config = dict(
    num_hidden_layers=8,
    intermediate_size=3072,
    rope_fraction=1.0,
    bias='none',
    tie_word_embeddings=False,
    parallel_block=False,
    init_std_qkv=0.0245,
    init_std_o=0.0305,
    learning_rate=0.0088,
    warmup_steps=343,
    batch_tokens=131072,
    max_seq_len=1024,
    doc_mask=False,
)
Each number is 50 + 12 x the weight over its row's rms, rounded and kept within 0 to 99. Layers, rows and columns count from 0. The size before them is the row's rms in percent of the matrix's.

# layer 2 attention query, 768x768, rms 0.0245, rows 0-72, columns 96-143
144:69 41 52 43 31 48 46 56 44 61 52 51 42 40 55 55 45 54 40 64 58 32 42 34 52 52 32 37 43 29 63 53 51 51 63 61 36 39 29 61 52 60 54 74 42 76 50 57
071:50 65 44 36 48 39 52 49 60 43 75 53 42 34 33 45 50 49 46 45 48 28 37 33 66 49 35 59 62 41 38 46 72 68 77 75 62 53 41 62 40 60 40 47 59 66 39 56
093:36 58 45 48 55 45 70 43 54 60 25 60 45 47 51 45 44 55 66 45 43 63 71 47 48 45 59 46 44 55 45 64 50 40 37 52 52 41 46 27 49 65 36 23 34 27 36 44
094:51 33 45 34 34 39 47 55 38 59 37 55 53 47 49 50 43 54 73 69 61 26 64 39 46 57 45 28 35 42 67 60 45 37 52 52 27 55 39 54 48 51 60 76 33 70 87 45
098:45 64 56 77 44 55 43 43 49 56 46 54 56 65 37 49 56 43 48 36 51 66 50 76 43 50 67 40 54 70 63 61 56 35 41 38 47 47 66 40 61 45 40 28 45 31 57 42
079:53 48 50 45 53 69 46 58 54 50 61 59 66 68 37 54 35 55 63 57 50 64 61 56 63 42 78 59 55 68 46 33 55 71 41 28 52 43 70 27 49 30 44 26 71 44 43 74
109:46 20 53 38 52 45 56 50 36 43 36 59 47 55 57 44 62 55 43 61 25 46 55 42 46 29 64 25 37 45 48 58 47 57 46 58 35 57 42 50 23 40 59 53 65 38 54 55
092:52 49 54 41 52 29 44 71 39 51 45 56 39 46 46 42 39 44 44 49 49 22 52 25 64 28 18 62 34 37 53 53 44 42 60 62 42 64 31 52 44 49 47 82 46 71 47 54
103:36 54 43 36 34 53 64 40 59 40 35 46 53 32 49 42 59 46 58 59 53 65 62 54 46 60 66 37 36 52 38 57 53 36 36 53 39 44 52 46 56 49 62 52 28 46 60 32
098:49 59 43 13 53 21 50 44 50 52 43 54 41 51 51 59 43 55 46 55 63 44 37 40 49 43 43 23 21 33 32 62 50 56 55 48 36 62 53 39 56 42 59 82 32 57 54 51
084:47 61 51 35 56 53 51 50 73 33 58 42 48 57 47 72 63 59 60 46 52 29 45 69 45 41 32 49 29 41 42 41 41 57 63 56 49 47 31 47 28 48 40 66 55 64 45 43
086:23 46 53 52 36 45 45 25 48 53 66 51 56 71 71 33 53 58 58 53 63 49 41 68 51 51 45 57 57 44 51 36 63 32 42 44 45 57 54 61 42 42 49 44 77 59 70 52
089:56 68 44 38 46 52 53 54 75 41 57 46 65 57 52 54 41 63 49 54 48 67 47 58 63 64 41 72 44 70 61 31 61 49 51 34 49 55 59 32 40 64 43 51 54 39 31 60
087:48 37 55 43 49 30 63 42 48 45 54 54 41 53 46 53 64 43 52 56 66 31 60 54 66 57 24 59 41 48 64 57 43 41 42 79 43 58 46 57 47 60 55 33 46 73 42 39
094:50 50 44 43 51 56 38 50 56 51 47 46 40 46 48 63 72 53 37 64 60 52 42 52 44 31 36 58 35 47 51 64 37 34 55 64 45 61 33 62 42 45 33 65 60 58 48 26
095:64 53 41 57 47 42 75 58 62 39 45 68 35 52 59 35 46 51 52 46 46 29 63 28 64 56 55 43 44 37 67 65 43 40 69 56 63 35 45 63 57 73 55 40 60 50 48 53
102:35 37 59 46 51 49 27 45 63 42 62 59 39 67 53 53 50 52 29 71 55 53 47 81 38 52 44 64 46 38 59 39 46 42 49 45 55 72 61 56 57 34 22 60 74 62 30 38
107:45 39 60 47 59 65 43 46 41 59 47 31 58 45 50 62 50 28 19 42 52 30 39 40 45 50 52 60 53 34 50 41 68 69 43 47 34 62 52 72 50 28 49 47 42 38 41 39
097:33 55 43 71 60 74 63 46 49 46 57 47 51 61 58 51 46 37 47 42 44 64 49 57 56 40 54 51 63 64 40 38 78 70 53 30 53 53 67 37 41 19 51 36 64 51 38 46
109:52 24 60 56 72 52 25 51 45 47 70 48 37 37 36 66 56 54 35 58 61 36 65 42 36 40 33 54 42 53 46 63 42 31 23 48 37 55 27 38 33 47 56 55 60 44 53 35
117:57 68 50 61 70 47 66 61 60 33 40 67 49 44 59 67 36 65 44 52 47 52 50 31 69 32 51 57 27 72 47 40 59 65 46 52 68 64 48 31 53 29 47 56 42 39 30 68
108:64 45 55 65 57 52 25 57 77 47 63 38 67 63 62 50 24 58 59 64 42 49 62 67 63 59 54 54 60 32 46 53 48 55 52 50 54 33 60 51 60 51 48 73 47 53 41 46
104:77 38 62 57 46 52 41 44 44 41 47 57 56 45 54 74 53 75 47 49 73 19 49 40 44 48 35 51 47 39 74 50 53 27 63 70 49 44 29 66 66 52 23 50 39 53 53 46
118:51 77 65 39 40 40 61 49 48 46 36 52 62 65 53 35 46 60 64 73 34 42 51 67 39 59 48 35 45 57 45 42 41 62 39 35 48 78 60 42 54 62 44 74 31 41 41 42
118:53 47 64 63 37 64 49 55 53 42 52 39 59 49 31 72 43 38 48 47 81 44 46 60 56 61 52 66 38 74 23 70 60 49 49 37 43 48 55 43 43 66 36 58 44 60 43 28
109:50 47 39 44 47 46 60 41 42 53 39 58 41 54 35 61 53 47 45 65 42 48 51 32 49 57 64 74 56 45 51 47 36 52 43 66 56 51 39 50 51 39 49 60 50 38 43 56
077:63 46 56 45 51 69 36 46 57 58 54 42 77 43 56 47 60 68 37 35 22 68 32 44 55 46 61 56 32 57 47 41 72 60 52 38 65 69 62 72 56 60 52 44 35 41 52 57
142:66 39 55 55 44 50 49 56 45 54 41 49 54 48 27 67 68 75 47 66 65 27 40 29 42 61 39 47 35 32 68 45 43 26 64 69 49 59 19 60 53 59 43 60 49 56 57 43
109:53 43 40 58 72 51 56 40 59 44 48 60 55 60 45 63 33 51 47 80 29 63 49 57 49 51 38 70 31 63 56 58 49 50 63 82 61 48 43 58 51 48 63 47 60 45 28 57
184:26 64 49 55 68 52 40 32 62 42 64 45 49 58 53 31 26 36 49 41 28 70 64 70 53 44 59 50 59 66 40 43 53 63 35 40 52 49 78 40 57 55 51 38 47 44 55 59
116:40 58 60 29 33 30 44 48 55 62 68 28 56 54 22 41 56 45 43 36 47 56 64 61 37 43 45 63 48 59 37 66 40 35 28 53 35 45 53 48 37 67 57 47 69 60 41 44
087:48 53 56 32 34 54 27 47 46 57 60 41 42 39 42 33 38 22 51 49 45 51 37 65 51 65 49 43 49 65 41 45 67 56 34 33 38 52 71 78 49 66 63 61 32 50 47 45
115:34 54 40 70 61 48 63 45 52 54 43 42 61 43 54 68 51 59 53 67 45 56 48 60 61 64 56 65 46 38 43 46 52 38 62 67 65 62 53 59 55 41 63 46 56 37 60 45
118:38 61 67 51 39 53 55 57 57 75 53 56 59 36 61 47 53 53 48 29 37 56 45 65 29 87 67 64 32 74 48 24 54 55 39 39 63 40 48 78 49 68 72 50 41 33 57 41
096:39 53 50 57 68 61 35 61 56 41 65 52 49 57 42 44 41 34 35 47 29 45 43 62 34 40 23 62 56 50 42 36 56 60 52 57 48 45 38 61 35 58 57 60 47 51 45 31
121:61 70 54 35 53 58 41 47 73 45 33 17 39 47 46 42 61 72 51 63 70 31 47 47 43 70 57 56 45 53 44 42 26 39 40 45 20 58 40 38 51 41 43 43 47 60 62 35
100:60 58 57 59 48 43 38 46 71 26 57 47 43 41 60 40 37 57 42 38 50 48 27 82 69 65 44 38 56 50 33 56 39 45 54 52 60 44 63 93 31 64 56 51 45 58 52 49
120:45 51 42 78 57 47 65 69 50 32 62 48 72 37 40 58 45 40 41 43 86 42 41 58 81 51 34 46 32 56 53 68 58 38 55 55 41 25 46 69 54 73 38 43 40 52 43 53
110:45 64 33 21 36 46 50 64 41 61 58 34 58 50 43 47 52 47 29 49 43 54 59 67 34 71 52 48 71 51 37 39 44 50 63 55 49 66 54 78 56 52 69 51 47 31 63 38
122:45 53 50 70 38 73 62 52 44 53 63 34 30 63 54 37 57 50 58 50 77 43 45 31 47 44 28 67 46 39 48 57 43 54 81 59 49 58 46 46 52 57 37 51 40 56 40 62
125:33 40 54 28 85 34 45 36 68 55 66 38 54 72 46 38 41 64 30 65 72 05 35 70 40 46 38 40 42 47 49 38 48 47 39 60 53 51 52 74 40 54 44 39 64 58 45 51
096:50 37 30 43 41 62 83 58 41 41 37 63 35 46 56 54 59 67 58 46 79 26 63 30 59 50 53 59 38 36 47 48 38 58 61 50 47 42 31 32 73 41 37 57 39 48 54 43
113:75 44 39 50 65 63 46 63 51 32 51 43 63 60 52 42 40 73 33 42 48 52 74 55 53 39 54 58 31 61 59 29 60 44 48 40 34 52 47 55 69 48 63 52 37 46 37 36
106:55 44 52 46 57 52 30 46 32 37 57 23 38 32 54 41 46 32 23 24 46 52 32 57 32 43 51 41 65 68 61 46 74 68 57 45 47 45 47 70 32 69 55 76 40 60 32 62
107:31 66 41 60 49 56 54 37 45 53 48 64 69 53 40 72 45 70 30 42 55 39 48 55 37 26 64 38 63 50 59 61 57 38 56 49 46 45 40 46 49 30 48 60 51 69 51 66
116:35 62 58 61 50 54 51 59 56 34 58 56 57 71 55 71 53 45 54 39 78 42 44 51 67 42 45 80 39 60 30 37 61 45 79 37 48 41 62 34 46 44 54 46 40 39 30 57
109:54 37 67 53 67 51 45 48 79 50 34 62 52 75 42 51 46 36 57 53 45 45 50 49 58 75 21 78 59 55 50 34 33 42 53 53 62 49 53 48 52 58 42 40 49 34 56 48
115:52 60 52 41 48 41 59 40 47 52 54 64 30 34 67 50 37 28 64 52 40 50 50 39 58 21 40 58 53 36 32 40 80 56 46 53 57 59 57 58 44 60 40 60 51 43 21 53
088:42 57 60 55 58 56 27 52 56 41 47 39 72 71 46 58 52 47 40 55 57 68 45 70 34 55 59 56 54 72 49 34 22 44 25 32 60 50 74 44 64 26 59 48 46 34 56 36
122:63 47 46 43 40 38 53 64 47 55 49 47 45 32 54 56 40 54 51 68 54 31 37 24 61 52 23 43 35 36 58 53 42 38 66 61 32 45 24 59 45 64 53 76 42 79 58 51
100:62 38 41 35 39 51 42 47 50 57 44 59 37 26 66 66 54 48 45 56 50 52 37 37 55 51 29 62 47 31 54 47 57 49 70 65 43 46 31 64 50 70 53 66 50 71 49 57
088:50 48 41 57 49 47 58 46 53 31 47 40 63 63 38 49 48 38 49 49 55 74 51 69 36 57 69 36 51 70 48 53 53 50 23 30 57 50 59 26 55 38 44 22 30 30 72 41
098:52 60 60 48 63 81 61 46 63 75 47 37 40 44 69 56 54 50 34 40 35 53 51 54 55 55 51 47 49 41 46 57 57 67 38 62 73 43 63 57 67 33 82 22 29 25 41 52
098:51 58 48 44 57 45 60 48 55 54 39 70 69 52 42 39 49 55 72 36 38 63 46 69 46 66 54 54 56 84 48 56 46 30 53 37 74 42 52 42 54 67 33 30 43 34 31 56
087:62 41 50 44 22 39 40 68 44 56 49 49 53 67 40 49 54 35 67 52 55 70 57 67 47 57 50 42 49 49 60 56 49 32 46 38 41 44 61 53 65 50 29 40 53 46 61 44
074:33 65 33 53 48 59 63 35 52 47 43 68 47 60 53 40 59 54 66 42 66 59 52 53 52 62 87 55 53 73 44 54 60 63 40 28 38 40 68 22 36 25 44 44 35 48 65 68
126:46 58 27 65 56 29 54 36 43 60 37 51 43 61 58 44 42 47 31 46 60 50 41 46 51 56 46 42 71 43 59 61 43 34 61 53 60 47 32 51 50 86 43 41 11 26 49 29
083:44 60 31 54 41 44 61 46 38 59 57 47 33 62 46 39 36 54 69 71 59 60 46 52 47 55 61 46 37 48 39 39 43 48 39 41 38 65 56 54 54 40 57 33 57 44 52 45
117:41 57 35 48 72 49 67 50 45 38 47 66 27 61 32 44 38 66 50 61 49 60 43 33 63 53 57 41 43 45 58 51 36 50 57 54 43 37 39 44 52 55 47 30 49 40 40 64
110:52 49 49 69 35 58 49 36 49 68 42 55 56 40 55 61 45 36 46 47 19 58 46 43 59 32 56 67 72 43 46 66 68 56 54 54 69 54 67 57 49 54 61 33 64 40 49 57
096:43 47 38 42 36 52 36 57 50 50 48 62 33 66 49 53 60 41 55 68 69 52 55 62 51 61 33 64 49 39 42 53 29 19 45 36 61 69 40 52 54 72 28 62 63 66 38 37
084:33 61 45 52 37 60 47 48 60 42 62 49 26 70 37 47 49 45 58 56 37 69 57 53 38 34 46 60 54 42 37 48 46 46 62 61 37 54 39 24 27 45 59 25 51 69 55 49
077:57 23 55 52 49 35 57 61 48 50 46 31 52 62 67 41 51 64 40 23 60 48 55 54 70 39 62 42 39 45 57 56 47 59 45 60 59 41 49 56 33 34 43 39 61 56 48 57
119:56 64 49 45 61 44 51 53 44 80 42 42 59 28 58 44 33 46 76 50 70 44 48 66 42 36 50 48 48 42 51 38 53 60 56 39 38 48 62 29 66 54 55 59 48 33 75 47
116:49 54 49 52 59 54 55 62 53 40 58 41 63 53 51 61 48 55 52 50 65 46 66 57 60 44 44 49 59 51 54 39 46 17 53 66 55 53 43 58 43 47 25 43 56 51 30 52
103:54 41 32 50 65 52 70 28 51 39 46 59 30 54 40 64 68 61 48 82 47 53 52 48 53 32 55 37 36 35 57 54 46 40 36 49 60 67 47 49 63 41 48 27 54 69 48 49
072:48 37 72 37 50 58 53 60 56 39 49 72 48 64 40 58 67 49 62 71 36 42 55 50 56 70 48 43 50 61 33 57 44 40 45 27 48 50 39 52 50 42 63 44 50 34 41 52
116:37 52 53 59 67 15 74 44 32 59 55 53 28 55 52 42 41 50 37 63 45 44 42 50 49 47 58 38 49 43 60 69 42 63 43 62 35 39 64 43 74 57 38 47 63 46 53 70
116:36 50 44 52 33 16 44 42 35 58 52 54 59 77 26 50 52 55 46 34 47 39 50 40 28 43 47 44 51 48 68 73 38 44 44 75 39 44 47 62 44 64 39 33 42 56 50 74
109:48 61 39 58 40 50 54 56 71 25 51 53 34 60 50 44 50 61 35 67 45 56 28 41 66 72 36 54 44 53 55 35 38 50 49 45 55 47 59 59 43 62 60 28 46 57 50 61
067:35 37 53 68 45 43 72 54 50 68 60 30 58 56 65 57 46 47 50 55 65 55 77 45 52 47 51 39 62 68 56 53 39 63 34 59 58 43 37 41 29 52 66 46 59 54 50 72
112:44 48 59 50 25 49 48 40 52 64 51 61 45 43 33 64 53 43 47 43 40 46 42 56 50 48 44 46 51 61 59 39 51 67 45 50 52 66 67 41 44 43 23 39 45 74 48 57
116:33 59 45 56 25 32 38 63 33 57 54 55 55 38 76 47 52 61 33 42 62 61 56 47 60 51 46 51 44 49 62 55 46 43 55 57 35 33 51 49 57 53 59 45 35 57 49 57
# layer 2 attention key, 768x768, rms 0.0245, rows 0-71, columns 96-143
130:45 57 57 60 38 60 54 51 37 43 31 31 65 40 43 59 59 79 30 57 53 37 72 39 44 54 60 38 48 24 66 53 58 29 65 63 41 60 36 53 56 42 51 51 44 58 61 40
073:30 71 47 62 50 44 56 55 54 61 61 38 68 55 69 34 55 36 57 40 48 56 55 76 42 42 67 28 51 68 31 50 46 47 47 25 59 40 60 58 39 47 51 56 47 43 69 54
092:47 66 44 46 46 39 46 58 61 54 74 56 49 59 52 29 54 43 53 42 51 61 29 59 45 49 48 45 64 70 33 45 55 48 36 34 71 38 82 50 36 61 61 48 53 46 56 51
080:52 55 59 62 59 43 54 49 52 44 29 70 53 38 47 70 45 81 42 65 58 33 40 27 66 38 51 62 47 38 70 59 36 34 55 59 42 55 20 48 56 45 57 40 47 48 41 32
085:48 55 41 28 55 41 31 51 38 56 58 49 52 57 59 47 35 41 62 38 57 55 53 81 48 49 45 47 52 72 43 55 52 66 58 44 53 51 68 35 42 65 58 58 35 40 62 45
106:41 39 45 46 24 40 36 31 53 39 58 63 50 64 61 49 35 29 50 45 52 54 60 74 38 46 43 57 41 64 42 57 88 92 41 34 49 49 53 51 72 59 48 67 59 53 49 73
096:62 51 50 62 55 57 54 49 57 59 48 41 47 23 47 43 49 64 41 41 37 39 40 42 49 47 52 53 43 43 51 52 51 33 52 47 53 51 32 57 65 48 43 52 54 64 44 49
072:56 59 45 69 62 50 54 44 60 56 48 41 45 33 33 48 62 50 56 55 45 41 53 65 59 52 67 49 43 45 47 54 47 39 37 52 36 70 29 54 59 48 64 43 69 50 52 47
121:67 44 69 44 47 37 29 55 43 59 60 78 53 49 64 39 44 50 69 51 50 45 35 57 54 38 68 56 54 41 69 63 38 43 73 44 50 67 39 25 58 51 40 60 56 48 27 46
081:42 38 56 51 52 56 35 39 44 59 27 56 69 38 42 32 56 70 40 42 49 51 53 45 75 65 48 51 53 49 79 59 38 37 53 79 61 59 17 58 50 56 70 56 69 39 51 43
080:48 38 53 46 44 45 54 36 63 59 55 62 48 39 27 46 39 66 64 60 59 46 32 39 58 56 61 40 49 49 40 52 69 23 59 62 51 62 15 57 55 57 40 48 60 47 63 55
092:45 52 53 49 58 38 35 42 34 68 50 44 52 55 57 60 39 48 51 41 38 49 64 62 48 51 52 55 49 63 38 46 45 76 45 46 47 52 56 29 44 64 47 43 32 39 46 39
084:30 49 44 39 58 36 38 41 50 34 48 67 42 58 60 65 37 44 71 55 52 46 50 62 37 54 25 44 53 45 38 50 70 70 49 18 51 51 65 45 46 44 57 71 49 41 51 61
073:46 55 63 60 55 63 45 55 53 41 50 25 46 46 41 58 58 54 57 63 53 48 42 44 42 55 70 49 48 49 51 54 40 28 52 65 47 63 11 55 29 40 57 55 51 66 61 46
072:39 37 41 69 50 55 35 46 63 52 34 50 43 40 58 42 42 58 42 46 63 47 66 52 39 52 48 47 45 45 68 39 61 39 45 50 42 45 30 75 59 36 54 49 50 47 49 45
083:55 50 57 62 56 38 41 42 82 57 45 37 61 46 11 67 49 71 63 48 39 54 35 49 41 42 47 29 71 53 61 43 59 23 18 50 45 50 30 50 22 56 50 55 40 73 63 59
105:48 68 54 48 50 55 47 47 37 62 17 48 61 35 28 58 41 54 38 41 50 26 70 62 59 58 41 61 43 71 59 43 60 58 47 56 30 37 30 56 68 58 55 67 45 37 59 41
104:60 37 49 41 53 60 45 21 38 78 48 69 44 60 61 40 42 62 46 53 38 63 57 64 55 72 60 59 25 62 58 63 38 67 23 53 61 31 31 64 60 37 63 40 72 35 48 57
061:41 53 53 26 41 26 27 38 34 52 59 51 70 55 59 39 40 42 38 45 45 58 58 60 49 42 37 60 49 59 37 47 51 69 46 48 50 48 78 47 40 67 61 54 53 49 56 49
102:50 54 44 28 16 69 75 46 52 29 44 52 46 30 38 49 50 52 31 29 42 45 56 49 58 50 85 58 41 56 33 45 63 58 40 46 49 46 72 69 62 32 38 31 54 45 59 38
113:40 61 55 47 23 48 46 44 59 56 40 56 47 44 64 27 41 62 61 67 50 53 48 60 51 55 37 66 57 55 34 64 58 24 56 45 55 52 45 49 35 42 56 53 57 67 58 48
095:53 55 46 32 55 57 52 61 52 60 65 57 44 58 48 46 59 52 32 33 53 54 51 42 42 69 17 35 46 25 67 53 26 42 53 59 40 50 62 77 57 61 50 49 55 43 37 45
051:25 73 24 61 44 27 65 49 50 56 42 72 58 42 51 51 40 48 53 59 54 65 23 31 35 55 68 60 68 52 49 47 35 53 48 40 56 66 41 61 45 46 38 62 72 32 58 57
106:43 56 36 39 52 39 34 31 28 37 76 58 42 45 53 55 57 27 78 52 59 42 48 39 58 56 46 49 46 60 53 60 40 45 73 46 54 52 51 25 44 30 48 49 67 59 63 68
108:47 35 49 32 53 51 57 53 33 74 23 44 38 55 38 33 27 67 38 59 48 40 62 58 59 55 52 37 42 42 68 51 56 59 52 62 49 44 38 50 59 37 46 54 38 36 46 53
113:65 43 49 68 28 62 74 64 65 52 42 39 36 30 41 49 43 70 34 52 63 45 43 35 52 40 37 49 59 37 55 49 51 36 49 53 45 42 51 35 59 29 46 30 18 63 58 56
154:64 25 61 64 42 57 44 40 45 62 39 46 40 39 41 60 51 60 52 61 63 39 36 31 58 59 51 61 37 21 57 54 50 26 56 62 45 63 17 60 45 27 45 55 53 66 61 47
043:41 57 56 39 50 55 49 62 55 47 53 57 36 49 54 51 53 52 68 37 70 46 59 61 66 57 47 61 57 51 45 50 58 33 53 40 55 40 72 42 55 35 30 45 81 55 57 49
111:65 68 61 49 39 54 46 49 54 59 68 50 45 34 25 58 52 61 39 42 61 40 52 55 49 44 61 55 50 45 54 39 58 41 45 49 42 52 48 57 62 53 44 63 54 52 49 48
048:51 55 55 58 36 59 46 71 55 53 42 29 41 50 45 64 48 68 48 71 69 58 47 39 50 44 40 52 38 37 69 58 35 29 44 42 39 44 32 81 49 55 47 60 49 58 48 45
118:42 50 46 36 48 35 68 39 51 34 60 71 41 48 59 60 81 41 70 36 69 35 50 56 58 73 54 44 52 60 37 62 35 49 64 58 64 54 54 64 63 50 38 42 57 54 62 38
122:55 54 71 57 54 72 58 43 40 59 36 41 53 37 38 64 64 71 46 58 48 27 55 39 69 58 46 52 35 34 62 57 34 36 48 64 50 63 22 66 63 54 36 44 54 54 47 45
133:55 56 54 63 53 68 37 57 54 56 41 48 56 41 44 68 64 71 51 55 64 40 52 40 73 54 57 43 42 41 73 50 45 38 55 45 62 42 17 47 55 41 36 45 49 51 43 61
113:62 34 40 26 80 67 51 37 46 46 46 43 74 75 58 61 53 68 70 59 60 47 71 45 50 40 34 38 67 24 65 69 37 60 69 69 49 46 43 39 61 34 45 57 51 52 32 60
116:53 56 57 66 50 45 54 49 28 57 41 47 59 43 40 49 51 62 34 53 37 25 61 49 52 53 71 56 39 27 61 53 44 44 42 62 51 69 36 67 65 49 40 57 59 56 41 60
119:41 48 34 69 45 58 54 33 49 71 58 73 67 46 54 55 58 44 53 34 48 54 43 64 45 55 43 55 48 62 34 59 56 70 60 53 50 65 29 39 59 34 53 57 67 51 38 67
101:46 38 62 49 63 65 44 67 34 54 64 47 44 91 36 65 56 63 52 45 58 42 55 36 42 54 48 47 51 31 64 49 46 61 46 61 60 49 37 72 41 49 62 60 41 57 24 73
116:36 40 41 41 55 54 31 65 52 49 59 43 50 71 66 50 51 56 83 35 60 62 49 57 41 56 65 32 56 40 44 30 48 61 36 43 59 81 77 34 44 38 52 47 43 45 47 72
113:62 54 52 59 51 61 54 23 60 50 37 78 37 50 51 65 68 41 72 54 58 31 50 61 49 59 41 56 36 52 68 50 39 52 51 43 45 27 46 29 72 49 41 49 44 60 60 59
110:51 39 35 60 62 34 34 62 36 61 52 62 48 69 59 44 55 44 59 42 55 52 49 69 48 54 59 57 54 71 43 50 42 55 17 48 53 39 74 68 24 69 67 29 63 56 46 54
116:48 43 50 53 77 51 61 51 33 60 53 42 46 61 40 53 46 67 50 40 42 45 58 53 64 68 46 70 61 78 41 42 46 56 43 60 76 61 42 35 48 53 37 55 42 51 29 63
087:45 52 46 58 45 39 50 40 52 42 48 45 49 44 56 19 50 53 63 39 43 67 69 66 49 49 39 43 66 70 39 56 64 61 42 32 48 44 65 42 47 45 67 57 71 26 51 46
115:37 48 33 48 50 43 48 28 47 64 50 50 46 57 64 41 28 41 61 47 61 61 50 35 38 28 38 36 32 37 55 80 42 61 63 24 50 55 47 22 31 31 51 54 64 44 46 53
110:37 39 42 46 46 58 58 66 31 46 43 57 60 66 70 50 46 47 47 50 51 57 63 46 78 53 48 63 54 28 52 49 23 65 43 52 54 49 42 61 63 30 37 47 35 45 50 43
107:67 37 45 27 57 53 48 42 35 63 50 46 50 43 52 51 57 38 61 48 50 49 60 73 46 77 47 57 52 68 36 24 25 52 64 49 34 49 64 34 43 51 48 51 47 46 62 58
117:45 51 42 42 70 49 52 50 34 46 61 62 44 46 47 46 59 56 48 54 56 66 53 54 76 61 42 52 69 44 45 63 42 41 49 53 67 72 68 64 52 59 42 45 63 48 46 70
102:34 63 67 46 49 62 59 66 43 52 77 32 51 44 39 54 75 76 37 64 42 50 47 41 60 32 51 45 55 58 35 57 41 40 43 47 68 61 39 83 53 36 50 44 69 73 31 55
114:58 66 37 49 44 30 20 42 61 41 28 43 72 43 64 57 56 45 55 49 37 68 33 44 53 65 59 50 50 73 64 52 63 52 58 52 68 58 43 61 45 45 66 59 34 61 52 72
092:65 50 51 39 58 59 51 61 39 42 51 55 46 46 59 61 51 57 49 65 45 50 46 22 65 37 24 71 52 38 73 55 54 61 60 66 48 45 47 49 50 52 46 52 49 58 45 55
114:54 51 51 51 43 61 63 43 45 49 33 41 51 41 41 56 55 69 35 54 48 32 57 45 48 48 63 35 46 30 55 52 60 32 56 62 27 63 29 53 63 40 54 47 42 52 50 39
108:39 65 45 58 65 66 66 54 44 70 38 21 57 51 45 62 63 63 43 47 43 46 59 57 48 52 72 33 51 28 44 55 52 27 45 49 54 48 56 43 37 25 59 37 52 50 46 42
103:54 48 45 47 42 46 27 49 32 57 74 54 49 58 48 46 44 30 46 48 51 53 48 57 52 61 31 53 27 84 47 55 61 77 52 38 50 49 48 50 51 73 49 64 52 46 56 70
100:48 53 56 44 53 44 57 52 48 57 61 53 61 61 50 48 71 43 52 52 46 76 35 34 47 52 47 59 61 62 37 55 26 30 53 57 56 40 77 43 46 47 39 44 58 65 47 44
076:50 62 48 36 51 52 52 56 50 53 59 49 60 62 76 29 49 42 39 37 70 47 56 43 40 45 41 59 62 49 34 55 43 61 50 37 45 39 83 53 37 56 43 73 52 53 57 42
095:47 48 56 36 51 50 49 39 46 40 64 67 50 71 76 51 41 33 60 38 41 41 53 43 37 48 49 64 51 71 60 48 60 69 44 47 49 51 56 41 52 58 50 63 42 37 60 49
094:59 31 56 41 44 40 50 55 47 40 59 47 63 66 61 38 36 38 49 35 38 66 61 71 42 50 38 52 57 70 35 38 67 72 46 41 50 42 74 36 51 63 60 47 47 49 47 59
109:49 54 45 40 61 47 35 43 35 53 55 41 24 50 50 52 59 40 70 50 58 58 40 30 52 66 42 47 47 74 52 47 41 55 33 43 65 41 59 54 37 64 55 54 53 49 52 37
095:43 46 60 43 38 53 29 44 47 44 64 56 66 81 76 45 37 37 48 37 38 52 77 73 44 43 36 40 47 55 55 42 60 74 58 36 53 52 67 49 44 51 57 55 53 55 29 74
122:54 51 41 39 33 43 54 61 59 26 38 41 59 53 75 30 52 59 50 50 33 53 74 43 39 57 51 56 48 52 51 44 57 62 42 36 60 41 58 64 45 59 58 65 51 59 58 48
102:41 62 66 39 65 49 47 57 63 48 81 54 30 49 56 55 75 43 69 75 65 74 39 60 34 62 45 62 48 64 45 54 38 49 57 46 39 48 51 50 50 38 52 42 59 57 58 44
096:60 53 46 36 35 52 59 61 40 51 29 34 54 33 39 56 46 54 48 48 44 37 65 55 52 37 64 27 38 53 63 34 58 46 56 48 33 52 35 60 66 39 42 62 60 43 58 48
104:48 57 47 40 49 34 52 48 49 30 45 52 50 43 55 35 41 19 45 43 42 55 65 67 57 57 39 61 52 67 29 46 67 60 47 36 49 53 82 59 60 52 51 52 46 51 52 48
104:42 69 52 32 44 45 61 54 42 42 59 38 54 66 65 33 50 39 49 44 36 51 42 52 33 75 42 37 55 69 33 39 32 83 43 49 51 46 81 51 67 68 49 59 39 46 43 55
129:34 25 33 57 44 51 60 46 60 35 80 37 55 67 48 49 67 48 42 25 63 83 47 45 65 29 47 23 57 46 58 71 36 66 38 32 53 42 63 64 38 67 32 39 55 41 49 44
112:57 37 42 59 53 46 42 58 44 66 42 78 43 57 49 56 52 63 47 41 45 54 52 40 65 62 46 66 55 47 58 44 50 46 44 65 45 44 60 41 72 68 47 48 53 46 40 36
111:59 42 58 44 34 49 40 62 61 48 47 67 37 38 59 44 48 40 52 47 48 25 33 59 34 63 40 73 46 93 36 44 61 58 62 49 38 31 40 36 21 36 62 51 49 45 67 52
142:58 58 49 60 64 57 51 56 56 51 51 38 51 29 44 57 65 69 49 58 55 43 38 54 58 46 72 42 47 25 69 38 42 18 57 69 45 59 21 68 59 31 40 48 57 56 57 56
118:44 61 58 56 42 77 45 64 58 43 48 46 64 65 53 32 66 53 51 47 55 61 62 65 34 71 31 76 51 79 39 64 54 46 43 36 36 37 51 46 43 48 81 32 28 67 47 42
115:57 52 59 39 39 62 64 66 60 39 45 51 55 41 42 48 49 64 43 62 40 36 57 33 53 54 47 47 57 73 29 39 50 51 52 49 50 51 61 52 53 38 60 45 31 54 65 39
123:73 39 52 48 55 42 30 52 74 63 51 35 55 60 41 63 64 51 72 73 39 23 42 58 46 37 32 47 37 61 43 54 61 59 35 54 60 54 28 58 34 39 58 64 55 54 52 59
159:44 44 55 41 56 43 51 48 58 48 61 55 54 63 56 31 37 43 56 49 38 73 51 57 30 46 46 54 71 72 30 58 66 57 51 37 50 45 80 30 39 71 55 50 55 53 46 52
115:53 49 53 54 53 45 42 52 44 34 29 57 65 55 48 55 52 46 26 83 46 36 56 57 42 61 58 70 32 60 61 58 72 45 49 47 39 28 32 72 35 66 67 48 60 62 43 42